Part of a small language model's weights.
Architecture: RMSNorm before each block, rotary positions, biases on query, key and value, tied embeddings, normalized queries and keys.
Training: a variant of Adam for these matrices, 140M tokens, 4258 steps.
Each number is 128 + 24 x the weight over its row's rms, rounded and kept within 0 to 255. Layers, rows and columns count from 0. The size above them is the row's rms in percent of the matrix's.

# layer 6 attention query, 96x96, rms 0.0781, rows 14-85, columns 0-95
size [ 98  88  73  83  98 128 117 146  93 155  97  93  87  94  81  97  95 109  90  80  98 106  93  95  99 131  97 101 100 101  92  93 104  91 119 109  92 106 108 100  90  99  97  93  97 104 105 103  99  81  70  61  89 105 111  97 101 138  98  90  82 101 101  90  92  97  77 113 105 116 120 118]
[[103 164 134 110 105  94 117 115 129 104  97  93 123 156 142  72 128 153 140 155 109 147 136 130 147 103 102 134 113 137 135 181 149 120 108 148 123 110  80  98 135 137 100 150 148 132 151 145 118 130 129 132 148 151 106 153 147 111 167 158 120  79  89  96 138 185 151 154 154 111 143 119  83 116 126 124 144  70 154 137  92 147  97 123 131 114  92 106 121 137 136 127 103 148 123  93]
 [128 137 119 146 134 155 133  98  92 125 133 133 129 151 128  69 113 126 102 153 109 146  92 159 119 100 125 103  92 136 139 141 146 156 130 200 126 133 156 144 111 158 143 127 130 129 129  91 117 114 119 130 125 131 135 157 157 142  77 150 137  85 118 103  54 140 150 142 118 102 109 132 130 151  96  87 115 179 129 137 105 109 133 110 154  90 102 151 134 143 162 116 166 127 133  99]
 [143 140 102 135 131 130 153 104 159 172 112 156 124 145 116 134 148 165 143  98  89 111 131 118  86 102 167 140 133  95 147 114 121  99 165 103 131  93 159 144 150 124 148 113 139 148 164 154  85 125  88 111 161 142 142 119 170 104 127 124 122 113 143 143 148 134  86 147 154  93 143 118  84 153 107 164 185  93 145 138 129 139 124 137 109 130 102 135 128 130  90 175 109 121  98 145]
 [140 104  92  67 126 129 115 144 116 137 101 131 104 118 114 130  91 100 119 101 127 109 114 134 119 105  80 118  85 157 134 132 176 123 130 118 144 182 138 135 106 119 123 118 125  81 112 129 103 133  93  90  76 130 127 116 159 142 134  87 104 120  94 124 147 125 111 125  99 132 155 126 140 133 133 102 130 113 112  85 114 130 133  95 135 194 141 118  87 141 164 153 149 101 114  88]
 [157 173 138 154 152 154  95 100 123 119 125 152 123 140 125 133  94 163 129 150 136 163 104  83 149 134  74 113 137 156 174 117 107 178 111 101 144 115 116 153 104  94 134 165 110 113 135 137 136 115 139 130 116 122  97 128 127 130 139 103 119 124 157 115 101  84  86 157 117 119 136 146 139 128 148  83 141 130  96 117  85 115 132 103 128 123 162 133  87  92 181 117 143 105  89 118]
 [ 87 112 121 135 160 104 113 158 149 120 144  91 139  89 154 121 138 103 128 132 134 112 151 151 104 111 154 129 137  70  93 136 133 130 167 105 139 113 129  97 108 139 122 103 122 135 119 145 143 170 142 134 147 149 134  97 124 105 171 177 164 123  95 134 162 153 118 106 138  76 138 139 141 100 131 156 116  99 123 161 168 159 172 130 138 132 110 103 165 176 126 128  98 129 171 144]
 [158 158 145 144  94 141 111 110  88 127 134 127  85 171  80 111 121 163 108 116 134 157 101 107 149 156 148 116 109 158 121 114 127 145  89 159 128 127 138 174 146 103 146 125 113 124 115  85 112  96 118 103 109 109 133 161 151 142 114 121 121 117 143 172  98 134 129 143 143 149 156  77  89 137 145 109 120 140  92  96 111 119 115 127 158  99 140 141  94  86 111 150 138 149  75 103]
 [104  84 114 118 154  81 133 118 181  93 132  93 122 113 168 137 143 127 146 161 152  74 168 148 126 133 141 168 117  99 105 163 135 137 185 112 108 105 136 124 150 147  80 134 133 123 110 148 144 177 141 118 153 132 161 115 112 106 142 143 148 117 105 142 149 136 129 101 113  98 110 158 142 111 145 156 138 107 131 175 167 159 141 138 114 135 116  97 137 124 107 121 109 133 170 134]
 [101 118 119  80 101 149 116 181 129 105  94 127 155 138 142 142 118 109 141 124 128 105 149 121 137  94 110 152 129 164 128 145 107 167 170 130 111 168 121 142 133 126 102 145 139  74 100 118 115 154 121 120  92  97 134 126 134 106 138 116 135 118 116 101 134 128 121 108  73 145 117 177 115 119 111 111 178  95 149 109  92 121 100 137 119 116 158  87 128 138 133 115  99  68  78 137]
 [107 126 129 116 166 118 111 127 187 121 142 106 144 112 143  99 119 107 168 132 141  92 165 155 104 101 139 144 155  96 147 175 145 129 144 117 142 144 122  73 162 135 114 124 156 128 139 171 137 133 118 130 172 157 173  94 156 110 126 136 177 133 131  98 116 137 142 108 130 119 104 152 130 126 117 144 149 113 147 195 157 129 132 142 117 127 120 131 156 163 112 139  85 146 149 175]
 [188 133 156 165 107 134 133 128  90 115 104 137 118 151  95  86 111 124  88  97 110 156  79  91 160 178 115  94 108 118 112 105 133 124  93 156 131 132 119 152 100  70 140 142 135 134 115 127 125 124 171 153 126 121 110 118 128 123 117 106 130 116 126 143 112 138 123 160 127 131 154 130 109 118 108  81 107 160 105 105 100 155 112 126 127  81 124 118 167 116 131 142 112 135  85  82]
 [131 145 158 152 103 135  90 118 124 159 112 144 142 122 148 117 164 123 134 163 101 144 107 143 111  75 202 151 135  95 167 145 141 138  85  90  96  98 133 136 153 117 107  92 132  75 137  88 148 100 141 126 130  90 114 145 141 119 129 152 137 120 173 135 102 154 150 127 116 142 159 108 112 125 153  95 112 137 153 121 113 146 128 165 139 158 133 176 136 121 148 135  90 123 112 132]
 [130 137 100 123 109 148 141 149 164 132 109 112 134 149 156 128  98 103 124  84 161 149 136  68 120 168  77  95 137 128 128 133 112 138 108 122 122 107 119 139 119 175 149 122 116 109  77 143 142 107 123 159 129 128 148 101 160 147 148  91 132 166 141 117 123 101 134 170 152  98 124 104 122 158 160 116  68 181 121 129 140 153 146 133 176 129  90 115 115 137 117 129 141  91 147 127]
 [131 110 105 111 112  98 168 152 109 116 175  95 109 140 127 140 144 134 102 127 146 133 146 108 106 149 201 147  99 132  82 111  87 143 133 140  85 120 130 108 110 110 132 129 120 150 113  70 107 151 126 123 121 124 132 123 133 137 112 174 134 128 154 133  96 133 140 162 132 116  81 124 106 144 192 115  91 149 122 144 150 162 127 126 134  86  77 101 139 104 103 130 128 130 139  96]
 [106 122  97 156 155 120 135 110 111  91 131  99 143 173 123  99  98 164 168 105 132 125 156 124 146  78 135 130 136 167 142 151 175 120 101  99 124 140 130 155 160 151 128 127 128 104 139 144 126 159  89  93 116 157 144 154  87 114 132 103 162 117 111 155 110 115 101  96 129 141 133 125 141 120 115 160 128 132 188 133 146  87 127 144  84 169 176 131 122 112 161 145 145 110 119 141]
 [158 120 170 139  87 123 158 153 105 142 160  86 117 151 144 111 172  92 114 134 155 116 135  99 137 110 117 119 132 112  92 147 137 140 110 178  82 154 161 112 138 106  86 116 129 127 126  84  96 135 153 182 117 111 116 138 115 151 119 121 128 127 105 117 122 126 141 127 128  94 114 117  92 118 116 127 126 148  90 142 125 160  84 151 104  85  94 134 186 105 136 127  89 109 140 120]
 [120  95  94  97 121 100  77  98 145 111 134 125 150 105 137 125 122 112 153 158 130 108 124 150 151 125  84 175 109 129 160 141 147 124 153 121 140 162 128 116 134 132 143 151 125 105 131 130  86  89 124  99 117 152 126 157  92  98 152 142 105 112 171 140 167 116 119 135 114 158 135 137 171 101 109 137  83 135 159 122 118 118 108 156  96 168 155 119  69 129 169  99 155 102 125 147]
 [ 92 126 110 161 141  87 151  99  97 130 134 131 130 123 142  97 165 151 130 137 132 115 126 109 101 106 181 134 111 102 113 144 122 147 114 132 101 121 115 106 160 129 164 121 129 136 185  83 106  98 131  93 147 135 138 147 161 136 130 170 103 114 145 147 129 158 107 118 185 139 143 104  61 162 103 133 151 138 156 140 137 136 127 110 138 107  70 149 130 143  94 124 127 157 149 150]
 [128 125 119 141 129  86 114  99 102 138  97 132 100 151 135 103 139 105 109 122 131 195 130 105 149 152 161  94 133  95 146  89 120 139 148  85  90 174 136 192 123  95 111  97  95 126 143 114 140  99 160 101  86 100 107  94 132 141 113 119 141 123 154 122 133 143 136 122 165 115 100 119  70 108 129 150 139 121 124 101 130 134 127 126 109 163 138 105 128 145 110 119 135  84 124 160]
 [106 139 134 162  89 120 182 145 191 135 127 147 155 136 155 147 101 152 124 127 150 130 127 102 132 142 118 138 115 123 151  91 121 167 134  83  93 144 139 137 116 131 156 125 161 135 129 135 137 117 171 166 131  75 133 125 120 120 118 158 109  66 183  98 146 143 114 151 151  95 140 134 127 146 153 162 156  97 134 127  83  92 105 107 132 161 115 133 109 141 153 142 130 147 130 122]
 [164 131 132 122  98 195 150 112 102 120 128 164 125 109 118 109 122 154  89 149 112 146  85 112 134 178 144 125 111 150 133 106  91 160 120 156 132 144 126 137  87 105 159 138 121 119 121 102 129 114 168 177 114  75 106 117 130 150 134 128  75  84 159 124 111 142 138 139 118 145 157 132 118 127 112 107 131 105 125 110  76 104 139  93 145 153 121 152 125 122 161 136 166 111 140  97]
 [115  77 131 138 138 102 122 133 153 114 155 110 147 101 162 148 159 116 165 115 151 124 171 138  82  97 166 143 154  99 115 121 173 102 147 117 104 105 165 125 157 153 104 146 112 163 136 142 130 145 119  89 159 158 129 125 142 130  99 131 145 171 104 147 119 129 129  96 155 139 102 150 136  88 118 143 130 134 138 165 163 150 158 169 113 174 128 115 145 142 102 112 110 125 154 173]
 [134 139 134 145 125 147 135  92 128 130 119 135 140 148 103 142 172 137 119 176  83 169  76 114 169 153 121 119 151 160 135 132  76 105 119 137 113  92 149 163 109 123 144  91 124 123 117  84  95 114 136  71 109  71  95 151 175 124 143 151 132 108 118 139  81 104 139 135 141 141 155 104 110 137 141 105 144 100 130 123 117 136 118 105 111 145 158 117 140 126 120 142 134 150  95  96]
 [137 148  92 126 115 150  85 106 137 119 116 151 147 131  96 106 139 160 113 158  82 171 112 131 166 118 133  95 101 146 112 125 128  92 134 125 146 134 159 174 114 115 125 103 134 131 160 103 117  87 101 139 126 125 132 162 148 147 149 126  72 110  89 115 100  96 121 131 134 129 175 109 100 121 107  95 120 122 112 101 100 109 140 103 101 148 121 176 128 111 123 168 156 114 112  72]
 [129  86 127 124 143 150 126 141 160 142 160 109 201 118 113  99 131 103 146 127 132 118 126 125 105  97 112 101 175  76 127 173 145 155 128 127 117 131 165  93 149 169 133 111 134 126 149 133 148  95 108  84 147 137 158  98 152 142 138 152 169 138 143  91  86 103 138 130 140 122 135 149 149 102 120  97 166 130 137 154 153 117 124 134  98 104 131 135 153 150 123 138 103  95 112 176]
 [158 164 135 144  98 151 118 109  84 128 104 140 136 132 137 115  96 148 122 130  96 155  93 120 170 134 101  89  96 146 183 114 103 131 123 188 137 115 134 172 140 114 145 120 123 131 136 108 125 110 137 126 126 101 137 145 159 151 128 123 104  89 112 157 105 113 141 135 185 161 151  99 127 147  97 102 130 154 112  92 121  98 125 100 131 125 140 165 128  97 156 159 153 106 101  78]
 [132 136 149  98 131 136 120 147 131 115 123  92 122 154  99  89 131 127 110 133 148 108 116 153 129 170 140 124 130 150 157 174 134 127 128 192  65 109 103 101 155 106 111 164 122 100 157 104 117 123 118  70 119 125 140 150 173 144 143 156 149 139 122 107  90 147 133 144 150 124 136 119 128 166 167 113 157 147 122 186 143  94 140 148  84 123 151 131 165 131 136 133 159 140 112 127]
 [111 128 141 132 130 101 150  94 133 116 139 168 142  82 108 147 152 128 125 141 105 162 113 170  86 118 177 151 151 121 153 185 115 137 122 134 113  84 104 163 144  89  91 105 104  89 110 137 126 111 109 147 106 106 122 142 173 103 112 159 123 137 138 105  92 134 155  88 166 154 143 153  83 118 116 144  99 100 147 113 122  98 145 115 102 131 129 148 128 102 132 144 129 128 116 171]
 [140 143 106 106 108 121 138 159 115 137  81 133 129 112 131  93 112 141 128 132 117 103 170 107 138  79 102 120 126 141 145 119 154 140  86 157 165 136 101  93 125 130 155 157 124 116 114 162 145 135 120 198 140 161 137 110 139 124 119 137 143 114  69 105 100 168 118 158 114 103 183 109 112 131 112 120 103 144 135 114  92 117 193 128 146 115 115 124 125 176  92 135 136 115 140 115]
 [167 122 142 132  81 127 137 117 106 153 140 121 124 117 130  94 147 106 101  99 117 161 129 105 114  97 208 145 110 111 124 138 107 100 124 139 100  79 150 153 155  93  97 108 138 151 108 112 101 120 139 106 116 108  99 126 113 133  86 153 150 128 162 156 112 159 136 130 152  77 147 120  93 144 141 159  82 138  71 110 123 128 136 110 143 130 116 115 119 118  93 111 133 120 124 168]
 [162 130 158  86 113 156 130 133 144 137 119 107 135 147  90 137 103 143 116 127 122 114 143  58 132  91 178 134 118 132 127 116 157 119 132 163 120  92 160  93 150 180  97 102 145 134  96 131 136 153 114 140 122 143 134 117 179 130 120 132 144 116 130 123 131 164 123 129 122 137 168 137 113 101 130 120 121 133 128 131 126 110 168  78 181  73 100  92 128 163  88 147 125 136 108 110]
 [134 111 102 117 138 106 151 112 105 138 141 133 110 166 107 105 175 159 145 143 138 174 129 128 154 162 116 138 144 117 133 124 101 162 138 116 116 148 125 130  82 122 112 164 132  97 118 162 142 116 126 177  81 122 127 136 123 124 118 121 145 128  92 121 152 106  79 166 105  83 160 164 132 108 140 119 153  62 167  74 144 144 139 111 137 139 141 124 153 144 136 178 112 114 106 133]
 [152 127 129 137  91  95 154 148 127 164 119 181 100 159 134 146 184 121 148 130 164 146 161 122 137 108 135 144 106 133 111 140 175  97 107  99 124 174 138 152 155 105  77 139 152 120 150 148 140 130  96 146 129 126 103 150 121 113 100  91 136 164  83 144 171 127 142 149 124 113 175 106 118 122 149 131 130 114 124 117 163 136 123 141 101 129 123 149 171 125 129 140  84 142 107 172]
 [127  95 106 148 151 119 119  85 119 187 142  92 109 122 151 129 115 143 135  85 114 169 124 105  94 147 148 104 106 142 123  89 123 105 118  66 153  68 149 149 131 145 161 138 119 120  89 125 138 121 171 133 119 149  98 105 114 110 141 134 111 175 151 111 156 149  99 139 153 135 123 126 114 121 174 108  86 122 130 134 122 156 104  81 153 157 126 126 120 128 155 117 134 105 106 118]
 [113 108 140 106 146  92 141  71 143 130 149  81 129 101 145 111 166  88 151 122 149 113 167 154 123 110 138 113 123 115 111 162 149 141 133 124  92 107 143  86 133 137 113 135 119 141 127 121  96 141  85 107 134 192 129 122 123 147 124 150 166 152 108 163 121 146 149  90 129 113 117 128  96 130 110 126 131 149 135 149 197 142 149 139 100 102  93 118 128 110  74 131  94 137 142 157]
 [103  84 129 131 170  87 155 115 153 146 142  94 166 104 147 116 154  84 148  98 136 125 165 136  99 101 114 108 147 112 143 148 146 142 155 102 114 129 151  95 162 136 110 108 125 131 124 159 133 130 109  85 147 147 153 132 132 131 117 166 167 148 125 144 113 126 154 109 156  90  74 137 123 101 129 154 126 139 125 147 169 147 145 137 118 122 102 138 115 159  66 125 101 145 174 158]
 [ 90 107 132 139 176  83 116 114 159 151 136  99 129  70 150 145 114 125 150 121 122  94 153 149 113  91 115 143 148 136 124 157 130 157 151 102 131 112 122  81 133 171 153 149 156  80 136 152 101 130 134 120 128 171 142 113 118 120 144 173 146 113 113 140 123 108 106 135 143 103 106 163 147 156 140 159 112  91 152 180 155 180 131 150  96 108 120 137 123 141 146 125  99 119 148 132]
 [171 155 124 123 113 145 137 111  93 103 132 125 104 164 110 109 119 142 108 158 150 153  87 120 172 149 157 112 100 147 138 136 125 105 104 161 118 137 145 157 110  95  92 113  85 134 135 109 138 130 121 117  96 104  72 154 122 136 102 106 114 151 128 134 130 142 131 126 131 176 196 108 102 110 157 109 139 151  94  78  96 103  91 131 149 141 175 119 132 113 142 150 157 119 135 124]
 [ 96 103 148 131 163  93 143 166 140  98 155 127 129 105 140 126 155 101 170 108 118 103 162 118  82 104 127 165 163  87 126 137 141 157 121 109 140 128 144  98 130 158 112 131 147 146 107 162 157 136 138  95 119 118 181  94  99 121 120 128 165 117 129  89 118 152 134  99 118  97  77 159 152 108 115 119 157 137 135 148 135 147 142 167 110 140 108 124 139 144  97 105  90 172 133 149]
 [ 82 104 128 149 137  92 127 132 159 109 185 136 140  94 139 157 154 134 181 143 132 111 158 141  78  97 124 156 165  99 110 136 143 113 149  81 118 111 160  83 118 166 135 142 123 100 131 134 137 145  97 139 136 178 155 100 108 118 134 161 145 143 113 106 136 132 114  84 109 109 104 141 137 106 117 104 149 101 165 144 126 144 111 164 116 120 124 117 121 162 109 114  85 144 143 147]
 [129 142 136 113 147 129  91 160 143 122 113 156 109 130 117 103 127 121 165  93 170 122 150 149 116 119 120 181 150 100 150 146 211 122 141 110 159 129 119 133 126 120 134 158 123 115 121 191 177 142 159 139  78 158 146 116 106 128 123  74 160 131 138 107 143 136 137 149 103 143 109 138 151 106 121 102 128 128 121 135  91 126 117 129 118 129 152 101 127 155 160  79  98 122 159 136]
 [127 120 167 110 150 126  87 146 181 112 145 134 168 141  85 112 129 113 189 164 131  92 120 135 142 115 119 134 164  98 110 149 135 135 131 120 139 120 144 107 150  98 120 106 135  99 114 159 116 159  93 108  99 117 145 101 117 138 153 118 160  90 102  84 111 138 140  88 107 150 126 110 158  87 103 106 155 120 155 119 112 156 121 144  88 106 143 132 107 129 141  83  80 117 132 137]
 [163 109 148 125 114  92 120 137 125  74 130 116 117 172  90 135 109 130 115  99 146 160  82 114 118 139 146 110 158 156 146 125 127 134 164 140  90 105 135 156 125 103 149 115 158 163  86 120 151 130 131 104 142 146 116  83 172 103 117 101 121 147 177 148 143 106 113 122  99 158 143 124 120 157 116 113 160 116  63 124 125 127 111  99 172 115 140  82 146 141  98 127 152 112 123 122]
 [152 121 115 114 131  97  97 121 120  87 129 128 121 184 135 133 117 192 107 145  95 144 110 139 149 138 128 147 146 137 155 178 102 131 123 131 146 108 105 116 167 115 140 138 133 110 139 152 150 139 157 131  94  91 165 146 110 137 149 121 114  90 121  95  97 106 112 111 121 144 116 169 129 118 114 122 129 103 172 166  91 113 104  84 104 139 134 104 103 126 187  87 141  94 125 153]
 [170 121 137  97  62 115  89 127 118 152 117  98 142 143 151 139 180 116 137 141 161 109 147 124 112 129 183 135 102 151  68 118 140 115 139 120 134 127 111 157 141 136 121 107 132 148 115 148 120 164  93 146 156 120 100 106 134 132  98 140 161 126 106 130 174 157 141 125 135  96 179 118  94 167 127 115  97 138  92 126 119 127 121 156 122 104  96 131 122 131  93 159  88 113 105 135]
 [111 150 109 130 152 108 171 145  88 148 150 142 113  98 139  96 149 125 101 183 197  87 149 152 137 122 161 111 118 147 104 114 151 133 125 127 154 126 130 110 102 147  93 155 149 147 143 103 102 150 111 188 137 154 118 148 138 142  96 137 128 133  94 131 142 143 140 132 125  72 154 113 112 143 146 114 111 166 126 153 169 139 136 132 127 117  93 125 115 147  87 144 109 163 156 102]
 [125 148 175 142  98 174  94 138 126 120 155 116 140 172 141 131  92 102 121 120 110 137 107 130 143 132  97 108 151 128 150 113  92 139 125 146 164 197 147 115 119 124 152 173 119 128  90 138 154 102 119 128  87 136 129  89  85 141 153  87 108 140 127 109 151 102 133 148  98 154 112  84 168 113  90 101 108 147 151 105 103 105 135 123 138 135 177 140 149 124 130 120 109 116 130 148]
 [122  97 119 126 141  90 144 128 160 118 118 106 128 129 110 133 143 182  87 158 135 141  97 146 136 148 133 148 124 173 110  97  72 112 129  75 166 138 112 110  96 170 119 105 133 155 129 141 133 178 172 125 117 128  91 112  95  98 146 113 120 135 121 126 170 109 104 106 100 138 163 155 129 117 156 100 134 100 123 123  93 154 173 108 152 107 118  87 113 118 107 108 146 138 134 131]
 [132 150 112 153  98 123 141 134 117 120 107 137 151 137 139 130 160 196 101 136 106 157 120 178 123 152 161 154 141 152 119 132 100 109 127  77 123 118 122 144 141 109 147 110  91 131 127 129 153 104 152 141 147 130 112 106  50 128 144 139 136 169 113  87 144 134 127 143 122 120 152 159 103 127 165 121 133  83 111 102 124 137 164  76 130 166 121 121 138 161 135 148 156 143  85 150]
 [ 97 107 101 141 144 133 145 118 119 171 104 148 124  67 124 132 124 105 101 145 105 111 162 184 123 161 105 149 117 141 119 123 168 134 133  98 134 114 102 121 105 179 145 149 130 147 127 105 113 148  94 107 144 129 147 125 150 134 118 162 111 129 147 115 134 141 160 102 148  97  97 123 154 167 140 113 132 121 104 132 149 144 140 121 121 124  66 120 148 103  99 146 152 196 143  74]
 [132 141 154 116 103 151  97 146 122 160 172 125 110 136  96 110  75 139 128 105  85 110 116 163 150 120 137 150 107 142 140  92 122 112 156 121 168 105 113 132 135 116 132 133 155 143 114 165 143 117 151 148 134  86 148 152 139 151 126 138  72 107 144 147 157 145  72 123 133 119 170 140 107 140 158  92  76 111 112 116 123 102 170 116 129 122 160 162 106 164 108 107 148 149 101 115]
 [113 136 186 171 155 107 125 104 143 135 146 110 111 139 102 132 116 150 124 109 133 128 125 142 100 133 140 162 116 124 136 117 177 121  80 140 172 153 102 130 156 128 143 107 121 121 123 175  74 151 125 165 135  93 157 139 160 140 142 161  58  91 131 135 114 117 111  98 129 120 103 153 168 102 117 108  90  94 116 108 162 123 122 150  91 160 133 126 104 139 155 127 120 123 146 125]
 [ 97 123 113 134 118  94 164 107 132 116 130 118 139 138 149 144 183 121 143 122 150 121 157  86 105 138 143  86 120 129  88 138  78 140 174 160 149 143 135 147 119 129 114 134 134 161  92  59 135 138 112 111 126 103 111 126 132 144 121 120 108 159 112 124  92  90 178  99 112 134 129  87 123 164 153 159 147 142 130 129 165 182 101 140 114 111 119 105 158 119 125 108 124 151 141 165]
 [122 127  97 130 119 109 113 149  89 117 141 113 142 159 150 150 180 135 104 168 144 162 147  99 161 178 155 113 116 122  98 108 118 110 107 116 160 124 172 150 134  84 116 112  98 160  97  78 131 129 144 116 114 124 111 154  96 153 137  88 126 167 127 122 130 105 104 122 128 131 143  72 135  94 124 126 135 150  76 131 139 112 150 114 136  89 128  99 127 133 109 180 106 142 107 137]
 [129 131 101  84  84 141 144 167  98 152 131 106 125 144 131 136 149 155  86 155 132 153 116 171 153 147 144 107 109 174 146  92 112  89 118  99 110 109 133 166 127 131 105  73 100 167 131 126 127 123 114 103 121 104  97 149 112 155 113 101 108 157 134 142 127 133  87 129 138 114 128  92 100 124 142 145 137 101  95 115 123 108 149 120 167 101 137 128 146 159 108 199 132 116 110 143]
 [158 156  89  98 136 135 130 132  89 144 121 126 120 135 116 155 112 145  88 113 180 155 102 134 161 141 149 114  93 105 107  77 124 112 117 137 167 155 148 167 121  91 134 162 135 145 107 140 143 144 134 173 134 160  82  90 105 154 134 108 126 152 122 160 147 142 115 162 146 112 157  88 117  97 142 129  93 149 130 119 139 131 139 126 196 144 132 114 106 109 111 136 111 107  94 137]
 [116 118 115 126  82 150 126 133 120 101 166 117 160 177 149 157 155 148 115 157 107 166 107  88 137 143 101 116 158 166 121 128 131  98 136 132 102 109 130 141 154 100 155 106 121 122 105 105 145  96 143 114 117  95 139  86 104 164 146  93 127 117 115 137 106 142  95 123 111 164 135  91 144 101  71 101 139 162  97 108 146  81  97 119 115 116 158 104 151 118 108 115 147  96 112 141]
 [183 133 126 121  92 129 124 129  90 144  96 131  88 117 112 141 102 151  93 107 114 170 124 131 149 161 119 105  78 163 144  95 121 119 118 149 146 152 123 159 109 122 133 133 112 128 140 115 101 110 135 143 123 124 103 184 134 151 104 124  82 133 121 150 144 122 123 166 175 133 150  98  92 143 136 142  97 171 134  98 109 116 115  90 160 138 115 162  92 101 145 150 157 127 106  85]
 [130 132 144  88 143 120 137 150 120 148 118  80 117  90 120  95 132 109 147 146  98  91 163 169 101  76 166 104 144 119 175 128 179 104 127 146 135 134 161  92 151 141 135 104 113 133 145 142 160 109 120  98 139 176 154 115 167 104  92 135 158 155 148 104  89 129 106 114 146 111 115 123 124 109 138 149 137 123 117 134 152 116 146 120 151 102 147 126 141 172 112 170 103 162 125 139]
 [141 164 122 109 141 120 117 145 113 114 128 152 138 155 175 120 106 107 122  98 114 127 108  87 118 147 138 104 126 121 149 174  74 133 149 121 111 175 108 128 130 138 115 144 126 118 157 120 143 106 118 102  90 118 145 127 143 140 137 148 135 125 113 158  79 156 162 122 175 126 137 149 130 164 110 162 125 191 136 136 118 124 105 132 132 184 106 148  99  91 178  97 153 134 169 157]
 [114  95  98 152 139 156 102 140 126 114 106 158 157 154 168 111 139 127 148 134  91 111 108  96 159 110 122 122 135 103 123 113 101 111 106 109 144 109 133  66 109  84 141 131 124 109 163 123 176 138 115 143 130 118 151 134 121 164 139 133 168  84 134 118  92 138 154 133 127 128 134 143 173 116  78  81 192 143 138 119  94 125 155 115 117 154 155 118 140 116 170 113 133  99 144 123]
 [167 154 156 135 129 116 103 136 141 130 108 122 123 136  81 134 137 124 124 101 131 151 140  97 138 125 113  73 115 135 172 161 117 115 123 152 103 156 158 116 128 143 141 107 130  97 127 108 122  87  98  57 112 141 147 161 180 133 126 142 127 140  99 140  74  92 142 113 177 154 132 118 131 138  99 122 157 177 146 123 133 110  84 123 103 104 119 166 120 114 138 104 133 113 121 170]
 [108 105 101  76 111 133 156  74  98  84 122 105 112 116 126 115 135 123 108 147 129 127 156 148 147 138 124 125 103 183 132 111 113 176 107 161  86 145 156 150 108 144 123 111 130 129 117 112 144 107  92 113  77  95 118 108 101 160 164 111 119 126 182 126 113 152 111 158  99 127 121 136 112 133 132 121 135 133 135 134 144 125 115 150 168 163 182 139 120 152 142 103 174 143 147 104]
 [152 128 116 119 134 115 147 136 104 148  90 103 117 109 132 116 127 162  99 121 134 142 151 119 105 100 186  90  87 150 139 116 122  98 129 135 168 143 150 104 161 190 122 138 126 163 134 150 113 149 144 123 182 143 140 151 161 135 103 136  87 133 102 149 159 160 119 130 148 115 122  89 111  78 138 155 119 172 140 123 170 131 135 101 176 136  81 118 101 129 141 144 116 133 143 134]
 [136 131 136 117 135 119 166 126 102 118 134 130  91 132  93 130 147 150 127 128 147 151 128  85 128 156 112  74  79 117 167 151 110 168 145 162 112 161 154 128  83 149 150 107 117 140 110  85 100 122 145 130 114 117 152  88 139 147 140 153 116 108 120 142 117  98 120 111 129 163 163 103 142 130 146 135 143 157  93 115  94 120  66 103 123 149  86 141  75 117 148 114 155 150 102 114]
 [128 138 148 140 146 136 112  81 160 106 141 179 127 161  91 133 165 124 126 145 129 127  97 166 141 143 119 147 135 139 107 150  87 138 131 108 126 137 108 127 132 126 123 165 138 126 111 130 130 144  88 110 173 124 132 127 114 134 141 144  92 145  79 129 102  91 157 131  71 166 165 156 139 112 140 110 146 178 129 146 149 100  95 156 122 135 138  96 105 112 135  52 137 115 157 136]
 [116 119  71  85 155 121 141 117 139 169 104 123 126  77  96 151 135 115 127 131 123 133 132 140 111 127  93 101 108  96 147 114  78 172 163 132 130 113 125 103 106 131  95 154 111 162 123  85 147 119 113 118 136 162 103 116 150 133 108 140 146 164  97 148  90  79 132 116 153 142 124  95 103 130 111 154 114 108  99 155 141 158 133 124 126 129  78 160 159 147 120 145 139 164 162 113]
 [125 153 114  81 170 109 124 148 118 161 133 115 129 106  95 111 123  92 111 112 144 127 137 125 120 103 141 125 112  87 150 148 107 159 119 147 132 130 160 108 133 156 118 147 126 131 135  95 151 133  92 134 147 157 127  91 162 136  99 166 165 181 102 102 112 121 160  91 168 141  91 111  80 134 125 175 135 131 109 129 125 151 127 155 154 109  93 168 157 147  96 135 128 158 172 138]
 [130 109 133 157  77 117 124 144 136 125 144 143 118 168 156 156 164 154 102 128 141 144 112 104 114 156 166 127 124 161 111 111 168  90 108 107 121 130  91 129 165  91 120 111  99 128 118 150 105 154 162 129  94  96 108 143  78 138 174  98 125 108 144 147 120 145  97 178  95 150 136 100 133 106 132 105 120 126 121  98 142  85 119 108 141 157 167  88 113 109 124 136 117 105  92 141]
 [134 106 139 108  66 138 137 115 131 115 130 124 133 152 108 146 141 149 140 141 118 159  78 139 131 145 153 126 111 189 127 118 139  79 115 114  79 124 102 168 150  94 125  93 132 122 124 129 104 119 116  87 102  92 104 148 124 121 146 103 111 110 137 160 118 127  86 153  94 146 142 122 145 144 133  78 131 128 127  86 116 112  86  89 144 130 184  94 103 135 141 141 157 121  97 127]
 [120 140 123 129  73 141  85 123 126 146 123 118 156 159 108 140 132 149 142 147  99 150  59 118 144 133 135 133 125 173 131 133 123 123 124 106 102 146 111 162 134 115 151 105 128 108 116 133 104  85 124 101  92 113 111 113 149 145 152 112 104 120 138 136 116 123  89 172 101 168 147 105 138 112  99  70 105 111 126 108 127 114  88  80 136 122 189  98 102 137 129 121 142  86  98 128]
 [134 125 145 140  99 124 116 143 111 124 125 121 114 142 128 159 144 165  99 160  88 163  81 139 137 168 128 128 111 149 140 102 105 117 121 118 100  84 135 167 122 137 136 104 118 136 138 113  93  93 105  93 116 101 122 182 153 182 140 119  97 136 121 140 103  79  96 119 118 151 139  60 110 130 121 108 143 110 109 103 132  94  94  92 134  96 124 123 119 107 152 140 171 131  94 111]]